python train.py --n_layer=10 --d_model=640 --n_head=10 --n_kv_head=10 --head_dim=64 --d_mlp=2560 --vocab_size=16384 --activation="gelu" --norm="layernorm" --norm_place="pre" --norm_eps=1e-05 --positions="rope" --rope_base=500000.0 --rope_fraction=0.25 --qk_norm=true --attn_scale=0.125 --bias="all" --tie_embeddings=false --parallel_block=true --init="orth" --init_std_qkv=0.0186 --init_std_o=0.0 --init_std_up=0.0186 --init_std_down=0.0 --optimizer="adamw" --lr=0.000699 --lr_mult_qkv=0.5 --beta1=0.9 --beta2=0.99 --lr_head=0.00567 --grad_clip=0.5 --warmup_steps=294 --schedule="cos" --final_lr_fraction=0.1 --batch_tokens=65536 --seq_len=2048 --doc_mask=false --train_tokens=477100000 --steps=7280 --dataset="wikipedia_en"
Each number is 500 + 40 x the weight over its row's rms, rounded and kept within 0 to 999. Layers, rows and columns count from 0. Numbers have three digits each. The size before them is the row's rms in percent of the matrix's.

# k: layer 3 attention key, 640x640, rms 0.0161, rows 516-575, columns 320-399
# q: layer 3 attention query, 640x640, rms 0.0171, rows 517-575, columns 320-399
# v: layer 3 attention value, 640x640, rms 0.0186, rows 512-533, columns 320-399
# o: layer 3 attention output (transposed), 640x640, rms 0.0298, rows 512-533, columns 320-399
k516 080:507572550460457510496555468500504454516462469455502494506497463496522502446543480526589515501487470454558503443510486514537528470505477487495495571533530494509554548556503474442577511463458530562461540454506452513518499501513542472507553469
q517 099:441451488499487555571505504513570457494468500471548554462445531441486497532478475528533511485451503507448537531488432534517602524490513483493442496478486464538477469494539466474553477489483494607471496496505481540551543547510502453480468550
k517 094:529497510494546537482498477493434510461488513516488504470533387542471436461489526488479556545466493521532372406472501554513491416540499449518468521554485496575570560502487526486560475526511478452559508500500505460488444519510547489534567490
q518 094:542500534496522525520521452479568455416517476496549508451487536509494515499461503630463508502466556562431516500438534448563531489512527534435421507483559520533416489480518506515476547481466499457557548484519507449490479465512454530461532496
k518 092:579486501551571523607545487525476554475425484488542517588470530534559396427449507423562458511596434543530580529470515501511546478535479548488481546428539542547514467524448453477502496588502564503488472470490523469439557527487439539469464478
q519 092:510491535511477526485492497523528465441548519533481498416423490474542528473465459499522494537532484497483495501454462544487459500554407473484474518490497491435496525467536575526480399465506495482550520496453535521509565523462538484470478470
k519 085:518582469515502468517538502530343475514498522565531511523521544512389523467482506439490511541621480475515503522493516496502515545499581495512507475524494496517504432434494459509514410465515507433468423523541485484551494483583497477585487520
q520 081:573419477537483526503560526549546505492433483524508436565452442447469534537529519467463560534526438504502444484489573481602454463573541537520533534501465485457498506575549424491551455508472536450510532474499540450480417539496485505444469471
k520 080:504559499484454460464433510484525537495561507394437461462518509494464467473430473513548486506465587535473481477487451536458469524547554529558446527515579500523476573395459506541515443498493586596442543450580522520449435533492513527492489465
q521 089:627549530529481422411516483486430515590601441520512510501555486508549478477462470502531509476533526500486510478568472535441506515575496467491534542480468500455519537469513500530524526511501526490519420512518493474393516482499571453542441538
k521 101:503508483555530513497498510504468520457416418537515489490487500523465454441490417480505528656479471473570541464492499515446529512492508477502497490511473508491484507500549567523473539438566485526531463552486443502489537504464546464495498467
q522 098:457485479455567478592450528544567444467476481447560491561461527536444512484540497523500451457480476545529462577463530527530489560486456558534456444502523469571505418463469528570483505520507474493399457531456533492536519436520466444423493531
k522 134:481497508452465456501545502510486532514544512499541501513561496468428464572504467523526496480523546528461429559499529517533441502511461508484481476529522483497460497474511523522503433603526486479461464560516581465511487494499445535477453577
q523 091:526472522616410493440509447510403545489544481499492507462620429473570510490455500476478472532518483503508555420531480564462544444526467473473523515427490528442491553492519415431517481447487535495533490482516444522521536500541541550562467546
k523 077:529542494489487464495497402540541532500479568459495553480589509427459549519545529481528467521516393556479414526500498512532525501571562580447568500489520460492450500481510522566450491552527422499553504552541461530464521428476511492476495551
q524 095:432544472514483500446572446479507513523473414491527441561496430500476555440523545495441560478490408491486521440552472487475455531523499489495577512500517517510583492530475430420530543474561509521472512452506489515530494527474516425511464490
k524 129:514507495525469558480505458454512504454504498446442492445490490526526518500432536559468568514453478479496556432507445514486517490585508472534530540430492494469538518467524500528530531454511521545510516507468407581468479517441575494479522443
q525 092:483549458474481543409520545524488550470493468491488559506433490492478541425437516378458508544541546513520488537489496531463480478512618430556468449497557502534466535531568483554492515581413462565482485470556528514518518503493526434432471456
k525 088:481532504496640426466494493490500464523494493471441483491495519507481476542566484511493528519518457543480472584461571440481476514561537543571426465476494527507475476490468522505545560491546549498511517543488461511463515450470451477475448498
q526 089:420511546491494530423509523475511434546503526470499487508504489557438543509450526516458500521500482469522531591454514517461564523543460551559464553479470487508587530436459509522535581557540489527512479530526519476571452488470472486465558461
k526 090:426506535491488496496512435505484453525523519468474561472501509533525580515516500556478573438481532451494523475574458456523489538544534466410440436464527576456533461487528509539547548476533503498476523551453558494447488510481493494567523518
q527 089:533520489535507446535447493519496517499533441522507472486431489501498523496549554489573484474444442480462563491476516446491491471486588465524565516501485492509447553500556511511507481465453507493419535515473514574456559432489486407473539544
k527 094:485473484578473479545569494487493443508536496538588479525488478523482457537497430479421518515477442417456474502575463532520462560538490499506479553441510490479528535464547516496469503522489550542512473506529519488465571541506469495480424531
q528 093:380476447500462442496458552507507360520522522437487568436500582466449542491533573560539535535527471537455524517508475482492538513520524476527525453501472506531508431493533489536500498495508480495487441496540497527534532453527587528494554498
k528 091:520605447508517498509513507414549454479482453468467522501513446428554430485499507388464523462532443528501446477472474551503482437552473519529428479554561501460489491500437505492473453462461469491561578496502519496377425459502508509528478498
q529 095:508538487494500478496617547510464461462532472475473518501449505447536523509545433465509453510509520481535426499506597516549502403466472501543499476461511618472477475567499545523480533539580493488431535449513468485461453476519528452436492489
k529 093:521580426508508521548465452547358588455484586467515488480656521417541458479465548561443522549530493479489567514534519523468468470530487484485503536451477540488492397487566509439511521550435481477494457458437492515481516527436406537491565509
q530 091:532542452522452586492475489459454496552497506499468494496539502501421479416511456499537447564500531517547481451493563510488528490497526445525483508475572555460461487498538557469458494509505471481565522393427486569422530579508523508544518480
k530 093:476514554497495507529507510513475516493455534538494537517463531395503496474465490431474510536536453448485520476505530492540536465497557374425557450482482475480543511475517556552593478478503521439506555502456491507490562475558520509562499514
q531 100:566486504560521550490552494483499504459520469506489447506499458565595514512481496502482493429509488476488530562530495545452549537505403518487469474456465514444609501506523494497506507471532528523596532508451482459449486557456504544523420472
k531 094:587508474453499465556497558505514424511527499414456486456500509553471472472486506576500590420466469542493499549502451519440437470482502468433473517540461491537518500508487500537535517469468510432575549494518503572499537523479525439488541502
q532 092:459442483552539441491471503495481595524474487539522468449524426485490548459542521493466584500497476526461545492489518558440540504459545531498534507404481475506513462529564489479459581545539541545519506470565455527524501432530495475566485527
k532 091:507570540519484527454446539531597411534524492565501463573519485524508474527514542451463474553506504483557493457565558553475504466523468559557462445506471536516505554480512583474511513581510511604544467552493499472427449491490563497474507499
q533 096:505472482504451450496498585444507505559491520501485541439532540428592477476527442504475508464489545520455446431494424441555517434471484504451562461581504503477518574482501470507524439489469477506502562496509554491517490531545527526467491447
k533 094:478497503570570517454483509472470487494519417475471502528480451572477503510494460479501409601538462491514469470458542458546534506532573524514426509497594549513456522479493517506501543562489526462541474486511508555560514487439499468455582436
q534 118:521543432467515529487435463472469517486506531474438469451455484409496572433547517470455483511553525441496538479515466503510466509501455447592494538498502458456506465515523493458537475500490519493540542482457488581486511560537583437553452509
k534 100:568535487516482547505512522479440517532503566416492498480450487514500531484492543514447488435537407446471470482473490443440563501563557494523482432486490465520490526490495449534544479533513507491518495483574469541525613524445458500445575444
q535 129:508439537531558428519486593460521503448502530481524507500505503537501508621467530600545451522453545557548518519447475527523494562471443513468477534547502453534511462475473523516464517517538515577445526489530510457545482458514454532500521512
k535 108:578483482481515521548474496496423477564473460487495567459439503519528512462514492396526463490556519547492488467515501466509576397525546575477472491508516509495495580524443517504433505512516461470529451475495520493523431492436485532444600479
q536 114:466498511480484513464475494413472554577447458488537490461541499449516467458552445426497474482525496433414456450543476541518444525463491490533504460493519554441545591512498475441500469513492477554490541515458433530522465571547530545562440432
k536 104:554504505547520517488503451437512466502528443492487449447487525539511540564461490526475482521547508395515524480499464524473431385509477477500496572502525540480488515511484511442477457433528508517509547537500464472468521511581519414551540404
q537 096:506532484460470582522498509509515462475485455605472463487518494443539498449513485521480529548448518462476506512555514482546546460456482486465494494496490474501554507493474524519547479548516485504474506500441523508539461552451525548531458435
k537 089:516484475474554468481473507512576475528486457489480499545526524523443503519546521535491444453454511430505455512511511497517408495481512518481546511575533549533527492571412462527457592525503518459455500501477461442550478496547548470565497518
q538 090:514476471458483475509527525507473439541505560456498461530496463526490492644458508489450467453512503502506497508531477507535562463434479551409493426571484505446569459502479480540464557547483530485443517534529526438552467488527528536544513523
k538 089:478410486499494479524493548453413447484496437525498480532521519511561584509508477544437494463512491505511467484553604492510483498461547522558540496516551499547454456513534538443450477484430458509479486488558437524471539544479427440501466506
q539 090:550505546537500549432455429487486498623471520509584418491517469435504494495400474468472498546469560554533457509566480501467481517508429517431503536464557445479549555530514459497490515470513560500484478574553481454487520500490529560526486470
k539 090:390466467428518493528452501510543449440514480552445533495511511504505486534489471545537506558416471491548456553558459496491522494514557574514512493505461477518469538497488529572506523488488483462553517459529478481538428521474529459453482466
q540 136:525490565539544457536484543504539470476548462479519505445507505542519482581417563574513473537560488566504535556449512547514493536495456577465421474478546467577479457451494527593447493562517489493496418536556562512538532432412464515435537539
k540 093:470478567486547454521467506564631530521486523567553561523495472532506508529524514540535512505510528511518464567506484492594515507498607550470495439472469453499448434542519446487505521572511573537495553482480544508553460487453519477456495504
q541 088:405511463489485462526480474575462545510468545460489513537488546539482500489543496428489505552523564518511507515510497574416518493465526450484586495441515544538438513440460507514451535496482548517530516469504464434602460443504501478528453430
k541 077:538569570523526593531450496452565446478469521452522499466448405560515423488543523501512613520497474464446497507463493474496465552563579559503453478453605494472498492473495510533481515537520580492551477475495462488430541532505443503496535415
q542 104:535576473494543480458508419514549482431508455507536498488468491475485520417547545515492486528517443450417508462517471489511370524594499534501510484433508443529500573481516495460504491507442454553519427472486538456512507483513463564485535455
k542 095:487535541571525467506507525501577472460523497527481449526460486519431478513512551546485577518508493506494480481469460506456499443508483516526505553499529549469472426481526510492474503504530553480474544440520512478420499531482513439482521494
q543 088:545498504504522497473455414484461509499518556520549490543399546441519458496478517467536524480490494540546444481502500500520517460545503494507472442522511474522392515419534542538464413462426509442521384562480502556462546557540519503529503523
k543 091:496472476511499511506475480543441526521495467492518557459388488456483503504513503470521479466460524487515513507400499482531561565497531561540566450459519484510541606513518482505480585458527455450505511476499465567590557499504501539509504441
q544 097:555527516508486543494494451442520460445542478526463511504534526538449520494497472507464456403472474472485528502562511464486470584543497458507489515473503425536563565546524472458505491492503498501480522535443541587525480614460483547526478519
k544 087:558477450501468522519520527547430521515433528525548492475492480513466558504519558527547517495435456517467495471487411460527462534498553527469474547532530539406522516470583482490555502518518554474411477459494460504541503518494529480497542449
q545 113:443468480491495488518452551549556483474446491506502515499472577433516356461538443463560514542527612566532463458532492452551577416534546537572453462493542551567393451517540512529441476588495421548471487473542479485529537491492478481473485462
k545 097:444492565459565459499459473537513479487496422521499527485533457478497529562488521495558493602530513488508478475460578556464550497480477514507481465522520479538515524528454539459435464532489572509469492539503498422509477494568493505493504441
q546 102:522454472466517532416554497502425474517495481511464538482512491531481502460519429492458533459403482491486532559573476480535516500516473474503609477496440456411579583455523538518546487470480444510488505588487469504524554514561554540510515552
k546 091:385537469479521470442488479539475506559519531509416500540463536476496520496429578432496492502488418481449478454508471470444460541477504473421488514581512550449568526507524451440547581526577530468502444508498515485440455477557477514571528476
q547 095:431413478517554530556435509483505391459472558512535505560451550510530508444579519478511436460516482509483520543481548491512592520502398507514444485406532525464544464527469533436530502489453529511530446434450413473504524546500545513509459496
k547 099:549495492481478483462536469507462475534478475462497469483514535557571469490497497556432551474543488459462567549540454510474495436516433491400577458578460474460550485507504474454534488533483517432510572502510545558447502520459468585537494477
q548 086:420606485459521434516511514491483490515449525526533464546469490535511492538575458438502487474513545449534455503488529504482530493417491518529510461508506508525573422550511509501466599467573514496450521433499497420501439479542448502544510515
k548 089:483415462529481463515559460551437484499459502460528486465514589479494533521512588540523522464428498546440516494541471490454545425507435514499513458527450557450528485508509472508506551490493483463517496505510523535462501546463486627460502509
q549 097:462486506503464498482445464496487555468507470458459477475487427610494469488486458529422504574523438536508526473444518510448517517499518453531489448555486406438460556523546548546484500542543451455462487565525479531472527524505466467434529494
k549 103:546563497566542450536526478500450519538572524532507518554536521449476462462473462464475479500579461479500506526533511542616538536483522502501528454438480524496560581498548467530519499466507440493490491553521474533507529496480486427596450496
q550 098:420516496498481479479506510499522508521511513465428477462494474531449503507542450443484524495518496483482476500451500532418551524476450472534470507507522469432493484568547533498543478471483451467560500494493426547579506385500529485563534475
k550 092:490558431497446536493595504517512402513490502473485502510449507528449507447486491491444526507532451448467494496501449552537541511498527450537518488443512558606428470494514490501537566472532473539471531542498526565465568487532498408501495505
q551 094:518451523534458573423609479444522528566459487587479479476529472540471470479521471493469482480550480465436422476548447464521552416514520502511575438509508514549562513524505440435485506484467547542481550511526534472512505549537520535454510445
k551 096:492443450555533512426492538491522470518520540401616547471478480403519503540482434505481541425473453529553472479523481473463478495534466548474427560426489567483479535482480520486493504480498530445468584474528496516507453457486506519519594477
q552 091:515455491537514406430481588426514470581551473481557487545399458488499480474518531532455528497519481487539520502525510526491483453505508487498514516531498460479517436522470466536451430432563506440490456499552545528424487455511534581553469473
k552 093:490512560410468516486545472542503405473484492534567463440518492450500599588509479524529550493409481536546500400472462519493554552449531498535517519445484511394431533526545519503478526456480531509455531453439523457502459489533451465478428487
q553 100:486509541510514529473454369543445521481549424481467484567548420576453514510433517399516457462511510436461463508511540506554539524533546508509526523495580461449508597485446502556493501491537489511512498493491493529540472475499482550483561440
k553 095:456490544535503494548521449471537527461469478485506468494515494532527473484598443487527439516517516460480494507495449442504460512526577487498486514506552560477500524505524524480499522507523505502538466543481533457473554447550512458513489539
q554 102:505503454475494595520478512491523505463536492436475526535511506594459471482540376464495445499480455459495484503424484481564545549471451553516501485472584499470450569524520492511500542526565470475518505479512500505501491547423574561508526448
k554 091:500509405561502467524494462461468458500467523540513512491500516474523427493490536502492453504584509521431478514458539527501427429508481492510468487504480525530559495477528515487543529552483520476524509529498491553487576445511423471575488549
q555 144:497510481544529443516524572497522405499568485462528557546504469541497553552491634633491547518495503571526488601420543463520530426492506532527448492532490555582492411460487491570502546513483495518454448506535551558462535449476438468416514547
k555 090:453521532544495444522506442536540472429529515581468462485509479496495493567459466492487524517408561511452532548504548528473500467467496425540507482515450489568470439446548451466526460511511560509513486507538511512457561551523485557466453509
q556 107:478467543500502459525522508443445442537520477505519465458517509524530496421528480510475549517447496511463446543525442523522522533576524493485489470509531491482507567505532517501487493494471474531535528500451461535500492515495540512513540486
k556 102:528474466509470539515505518429490468476502425352513510440499484561604440492492449505502540504558526445463488494451566501531435513552518464506468553436522500499514483484507573457562590435478526470577547490549518529500469505494523594443484475
q557 111:503457538466517490551492560469552449477539522487488451450501532551566573539481425604506524478517527577528574602474549538537460483484465466536502503459456474517479481490472554579513498486518479463528464487561560519508535498491500483476478505
k557 094:544533523517548480476475456490480482455508572566539437514484470466508412471519482486484434522560449504429545468524519517512540503476547542436488450483577511411540504496497462515498511545455481529493453525476569441407481521509457513525489509
q558 101:415513484479483488480484482441538518474445533487433504522531518452482537476490513442496444483492575456467533484489443480505453483388503482581531513497480474401463539566498454421523513555499552430506520446520461421573392512529539512558548428
k558 090:521466485531497568502527527462520508538449485441521530523504504515590443525476502436525430578572457492545472367482578421557511534507496515563486516495540519495546471469443495484478496478471472537467481489541460515527536491524466510431558448
q559 094:494486516531508518457557430472512533435426480557509488531542408531466538557474514473530509483488548506550597463516508505533534543504475519496480484457495402400470557499516496482457473510509528492532505508543497449474426453459488522465530516
k559 088:550458537527540504523456480521522533536523448515510530451458510555500544456474491519451535510469557462554477454528443535555454584501556517480510498549406520504530583495488496497543549477547547478511451453521490565507563574509552501503515470
q560 115:490451495536538503543474567536508427537443492457496479580517506603504495551492537556530518498528501550477541481475500551518565505440512518470509488531519520548530421499498508552459561520463502516478488493519526496492476428462479482476499515
k560 093:448467517469434493506452485467556519508519488450450507510494483479549469503535495464533443542533553450539540515523490437549515553551532520402420512491455525405530569597482524541476464468582443500499454507523561462483442537450491558513411546
q561 091:501516522505454539484455471444447542492543485459490493564465486439556490511460485522462462482481617474478475495538476551464412449518504453481544453484528521470510515508541500501520464531457507451511517539465468506458449556432530483465514469
k561 095:546441478507511551520480443456524440450443482507388528476493512431475543527447515467510520498537513528543488519384491509498515459582510534480455509520536531548425488529444525481558481424503420494458595475511440502470464498577534483521442515
q562 120:510524491502504576452543524475527534547477455507518471461516519471486561514533502440494548493470460438516561482510451521472459543497456410501514506457476532390567573535484522448489532372508495473570529465405421491473496607568574534585542490
k562 109:444523500521480478508496506463479546464496520431475475505463477489556569430525468510409542466504480453446540515518445504482467485558521486567518514515515555495496524469437468523516488497524608611414521536524495536446498513416520505430532450
q563 098:448449567496470487495451431505480507580494490457455478493513500524455481485541481488442531469450522440409531478518481456451489533436497441495586535581537480508559555613525489487604476449551453487476501588461463510549478513501481503538592518
k563 095:537553516493478547453575480461508459463485497413436533507461501461539472527527474489459465496441457521465497461478462479470499504482513455562538479546519545409478533507509481447534594533548376535519509496470489566476431503516497470499416530
q564 096:441481501528484546424535559479430524540486478536516579525496525523435484508546430409522401575532561480514395447506498497515521460463558522561530463488539522454528473515541493516471556515565508449493515405542456553535461438586561526517460446
k564 097:421543488519447483525444433491459489465469418517505519476593573493524526494487522493379501514570490452470463508512459517546439509475457489515506508476498528511514453515513528484459487471437625521500489482516450479434473502509468469477500481
q565 088:485536447476493498461513469446478435504487574457482486534503482487550502504489537501410490479496462446534528563466528472472504506533394467487505547537524450514542420441430485509561510543560574505471481515434532471529553462500510493509532495
k565 093:439445501497448513493488456511485495479437540486488481434466531458462524542444524529519536413409528568487488527485439477493530487518484516503491371502438553451498445469599459511517519486479558440482491486534510509464512482482513568523506522
q566 093:402447501498494510499512521464582519478440488473475454462531471524459479496559509456559522553484460539588491523479420522412443570482513498486511548488569521461529529529485448537514508493466428483506499534432426498552552504559484483559528496
k566 089:486568542525462497460561456465429468446555492410476507460462539576452524466463494491450556519453490509501478491501525454566540473492455461496472527537537495400523468372507502548615521463548471498486511444507440580455480459502542513480451511
q567 091:456474512513500531524474493457477486462464520468451525491442582474449414425548439534491435506590575460506599485444486482510476511414581476583526454485563520532418472506560499469430517509494489514499531423498449437410487480492549476512537535
k567 101:494507494478554509504448533537599523545445498541601486498545529533576515491479496476494567551523535498464524462537482570555437498501469446555510524384499489484519553574499467480533483560519586478532479479473477435570532533562487439541478462
q568 093:474457487503556489566427459510438601507460479486516505528540522511487470493604520410521545449451496498487509468537585454532557579501504515482527500455515495431436519438517551474476530514545453496553472454463425496504527471494510575522589465
k568 101:487506539482435420503522493546521512514483518494460443520552544466434558506491550539479570498507474464451534513500483524453450544438449469517557487455460460484636550539515537507512552505570486499529487591490515495540540491513544468589417538
q569 099:570488500542528517506477489462471545591428477532520480536515543465478488566582473452580455479476479438554515537572518505421512530539474415492532506504567491486551572570561554514554499464531509521520494507479466544624530494551482505574496480
k569 100:607517428491455497531512514469443465471519515432426536482447478553529464453500442577476552505490449536430498486537420477527557562442535460468499560515507502471536473374540495493530488418513477421527531470498503558518557461434492444547480446
q570 097:499508485528457490444472490465454453486445442522481495537441555466456489459541381437542481539484597529465484463553575493481547492454485495537515445479527482525562490515580569498468529509575590521479528452549449496529483472540529520522481460
k570 090:640520429458576572486505543498579473491442485483492483469484523550541475486434482463489504544459471486517484512468475456528511448463574517514482525490476539486498524574466498514391515453517545474502511476527531458448499448528520534491604432
q571 094:632501503508510514488521481513469531404503498476461479458493472554480484480439563461457452465543501528536507513455481493470542448530492581456491496467472539517459433491477571558485457516468471478531533501480508530427471471479488459485515495
k571 097:427469535482495486496469498528522498490498520479562481541575568464529444573470476561530567562509532462494534527536505511510531584468479469495460517426489470557419499536506457458496491568529555485533486510488526509515531562510539460500433502
q572 096:536591470495506508478512483427601433486534479495481533463484485426445529432510643490444481470496452505488459519520484490528462451546539519576493561569523569512494516452520483506525491474512471464406440467546492543478489497502541536456521493
k572 105:510549455497517501509509471493496531532495495450506433464432473564512528457508456502524518514505488487556491490490535460507531536530425518514491574508509482554432395496542563513465484439501579536410516436502453545561562439480460463477502430
q573 099:532550525549576483541507458499536475469515491508441520510517446480437443476490546477448506491590520548515509472500495511464475466528518526502509536459535543583426516506517549563421444540527447425465462458503502531459525451464464449437589488
k573 098:432510550533411490523537488519579501504553524540525490463578541546471513505537453501504531559456521446484511566512499490525510521377459447488500525479447519524466450545582487452534453535516561505508503539458519497588470512521586466480404550
q574 099:535477452542505476512501489493490486467531530473525477574529432454510456486494520499442474418525440483471496488552547482561505453547491466509485472514395504478501513477556499532523481501517519415529408525495449450472483455525481472577497525
k574 097:448430530461480527484550450518440486503534482492509483514561496510511478571546494551458516552474482466534614494507537514465438527433478545501549500565520539474575608560513519430605538467483480588588511564487543551511509521522533497468488465
q575 097:497524525507458475551501514577520459510535535444506507527438566542468457458467482548558510513556501514519481529434496464496438471483518508540540531514529545521440437445501513540457501539496426480414436597535494519485527506484424480444485494
k575 098:431486572530508451473442538464540438561486544485507491578459501418507515624536480436512501500523545538520497515501534529438556492536508497598445441472494492395476507520551564555525448537430471537470486553504522539453485466509441544541504503
v512 105:498462534499439561465506542484513481512439534514518526524487457453500529537547484507542544508468556509497510441447516534509543526476555478445510481504440516450513486506519344476523496450527502483536502482471505452517499511510480524550543484
o512 105:483567494510517487510489521473521486458504501492567599421498509443485557513498563502512533505455477479567430556466542511507565534420553530549525509569456529509446492428486535547454502497580459508517557484499544487459420543531481459499488490
v513 110:594491451573551541468493525515562502465490518480514503475530483511577507495489603477521474503471467559566453452445502499568494455549498483436514502474499457492465457520510416541501485566546568517493513473509545548473464455455522508403473527
o513 100:491528465465476522502489577485451499557391515517506543482520551447472518498529524481476483463499547526551485472544481505418512496425483478449451463482521513457531465541488529475474560488459501510543454527468522489496558483506533428557447484
v514 106:482503535459466485533478513506520470536378490463555461491467529481450490479520441473517480439525499509523447515508501480515517513489580482521424495452594561530476518559500450394461451482502582568523546461492420491520454551576513544558573539
o514 102:436477517526571509505534454485554497530466484425498460603488490531449467489586481538523528449485479508575524437473575453508511523544526551539551453460524516553503515480408486480524440490465471510454451544542485507574512506566510529470541511
v515 080:442479524488515378474497495513438515495470511529540474540468464549514508551517464514561508534503502481536518515542560505549439498483472493519458543429478490502435480499493413516482514529457473523429586467472526494578549508546470420478439565
o515 077:414461530466494485498458513515502459527438529466528442589552510448448483516540481524484537486503548521461523517543514554423512446441462444538484511500501518492537442475491494497503534469517521494485551409492526471530527521506478487555442524
v516 092:449538552478482456485503472490486575549501509519557441511531486428406471504501478527534476488526463529502464456525517502438525516494550492412530517468531418551498531518569479441498529479513533524541499477536396426458470516528520457584522517
o516 082:471496548517516490464497491486504477495466517432497457613513560467408455476567465491521489489535527509463491559493495523503467507480491488549540537456482497524525467440552479550533485501442533500400535461484477480512513538553482502555468488
v517 104:504545563446527476472484544478417544478482458497489516509503470547524535527494523489526489496418545458437552490492543522427437486490419501460457494569491452451549506477506567531541530488500516537416481551480517530524554487501456487441480468
o517 097:489443516528447440517514510502496395490554571503500523429480511446524562513475548539392464494519498519438498541507421539475520432417489466499492514523482565450544489520546488488490496490557463490525593466499507506436418608471503517523478571
v518 101:480464557487472447469438476436443554511432514460547447459522543494535466411557459487454494439489562494585510526485562555537483482543481482383507459520522435498520486515533415422471530490479542421493472450542516494478412546488522526462496468
o518 099:448628551464531510491548556481475488453432492450540552580510524500410518467547496467472507484512483536489493572438534521472467478461495525515519493475505575505482469544565504507508476505493530538399566515462541458517478523455449483513452380
v519 089:521515545461553507503513525542454535513543474462508560535486461509470495458464647491501493518487465488518533504445568437489512519553538466509598445487523430555545516496480462464488526470437478468536426509513501461494528476509485463397530515
o519 087:481496558428396498512457477572451515549469511504504415497512544426484490506481480458486513449555538559420545494562467532466488517508490445430526469518522507513558454520572446538488515498444538477489540448494484514441538530491473461551411495
v520 092:455426601494428528432485453537516519528503506580529466465527514467522485468522444535504525497507495507539485502475525494555522467464526479495503466559460515470538545486509440515518543496507457496671540555466478462497472567465514523519457516
o520 090:553588459535551586496515448471457533426530483493507557492476507529530523487507504469552528511505412522537455543498500492530441479596533542554517471531468553521465517471578540540478467527422525490477526507496513509492479487518515457434517401
v521 096:459461395570481490470533522497472473482453511494516556524523512492504444480518480462480502477491462511537433429539508473503504490412593421542499562511476432454518455492514492508463546552464505493380522490501491536434446498487490525458479494
o521 095:493541491527499484498498557479532518551399455510557523525510501485435504517554491490534501529457489483524444443457575517464514524410496434487481501455494473491470491510442455500495542450571484492515467502496495489534519437466480436526478509
v522 095:537445461492449516535485483526513457483486457537510560478548624476542512480423489497444449492508522473472503572458522512536443494546540537507423476495473487409491544500412502534529506509510576454503536482515497539433463513493547474558539495
o522 092:532536447496561539491554479470489504451495460468468580484424494582532532471531481514475471469495446481510494538472488420520494474531513574521472501496447501473517565501482529472505460533447457506506495562492490543514489457480502516441534416
v523 079:529459490472525449517553547559530558480483547580553491482574434473541534504513498467537450443437473500543495411516491542490517474516575505444543523627532480459552528495542417521470577488484497480483540503512484477549603444538527478485429508
o523 077:481431553514485484489484551474475385564462548520523460458522521416416487513525527487477505505495560495494440532518476612403489454398490464489469516502484490427545504509535474491442556493519468483476515476508529489478537545512479426582465530
v524 098:461477517494515436516437487505446621451474472506554450504446528487488446508483403525560571470474509498463550555567491507465508530548421538361496480496530451484500538499472597489509522469506480496493475490471492442541470492478520516467448450
o524 094:484477511477574445476475471562564472431503498490476451553471526493479511473485495496449523460476519485411545550482529470568520496508473455540530542484491548496549483508540516475513524506522540539479542451426507466470445511490480598508446469
v525 097:518500542512444472540523420444473548580511541491579495422545467522471514405505440418468475501491456499509480467505496504473482464477609450463527484447557511471501543519542348472506464491511630478604486513570515507513471511516489533482501496
o525 091:468490566466524548505488539451478521545467560464494525549507534484392494515534499513505528507524539556543464517484545492444504479472543535492517542473503437528480498506475518507489525492432500507440488527440549528505589518472486496506459471
v526 112:543439510549550556522503487480568489543371508487576421464542510453586540415438499457497489486525507562518464479449472511544626496476560498512468509541535477560480567537502446453515423517488476498507470461527470523488484551476559466502481498
o526 110:529513464561616523524522405539465449546457475450516492497505490500462436516517535547492490429462483552574578370495548519475504505517468516412489413495512549462503525505446502417437486488493455489526430544523471552484443521546537495496515512
v527 091:529534499478528535534477435517430450491599483520463553481470489486476526482463493443523516528508516496507494556459489518527441559558438590513585465468522508582508510511498561571506494503527480517473487557533548490464562416477494456470529523
o527 088:508437477464452492517452529507437499484589524504455526468516535509568499471442469483456500539547566535471500553614374512522466424539478541504470539563494509487501490496553534521469489565426528554481529499491504524473543570494513550498506460
v528 102:506524584389483413523518461519462537490584508542483541480474524528447454521609521506509527453438506533504530487453506531463547553479463514487509516528524498526522476486545497527504528469532480486469504499496459487537507455483611474581454504
o528 098:471508549407405496469472572507498492486541540505519470524557512483433521481501490454492545517541530490455446593519488500502494523480536515577533623483490479573498452493546458521563512520500550531437570475448535421488488498467454480516516490
v529 090:431550500486504483499532558452557519501420448452507419556537534523414471555499477507520494498497504526535504532587490433474509518437472481514472521464534454485484465535550484409462517462492496586451504369482509486492451548506556495531491513
o529 092:482487501543547465497537468496571507512456492462530438613481477448437480503553492535534507456480459465506515448442590483482540567410497485539536515450507480520517490473424498471577500442538469455491493493520481492546479443534505489519494542
v530 081:470485502446506379480491497509442540501493521505545530559440531469463501474532470488523553507459434556552470492560510532437488485538517488522538491529406488502498533538485411489484504443506464445498495458533560487545537494528483524531480534
o530 074:444479536484503476514502558469503383527469510484526517495513526509471491519499502473488523518515587485488473549552474580407475454423463460520466515515484467454540473486562526497428459517495517553420525499539535511532555545528430481527449477
v531 087:432524459432490442511506530451401498472504499535503548501454498501456500573524477558488513507502452527557506497552524506477534463457458466403492556501453493459499540453515590546449498560526423542381511579502538457484460543541523483543554533
o531 086:494448565474433430521464540492545435541460482521554380531478516443401518516539439505513519460544471530440472552534545573483545444479528492551483510489513538537495424502552486513523526511482517506434567389489566451529455506482472504543476516
v532 099:567500498518441478498546527511513488465490466501414510515518483481442503496470518558483498564509452513568482462455538475627523475524454485428508476455477578478448508431504525505452484507534400571500539504488509522427454482487504372495477509
o532 094:562488461464473501470476503510496488538442499525495492500461518484443516475529443506540470443533481517450496503554444509506519497453509467507477456466508513472573457493479493465527570527399501537499478489520473526495517408510485478555470486
v533 088:538500508492464445546540451498458503482420519509509442505522494452523473493487467528564506472548504471655477475483493530513461479493476454452526495465504473524452544461453494418462450521503470569488479463510494510547495477533499472555497497
o533 081:485477503480556475482503483558575425516436524460472479565474510443420490517532494553499506428496524521487560456493526508483550488434507431535500479495493575471533436499404507453509507460471501527473483455454477462487478474509463516567476535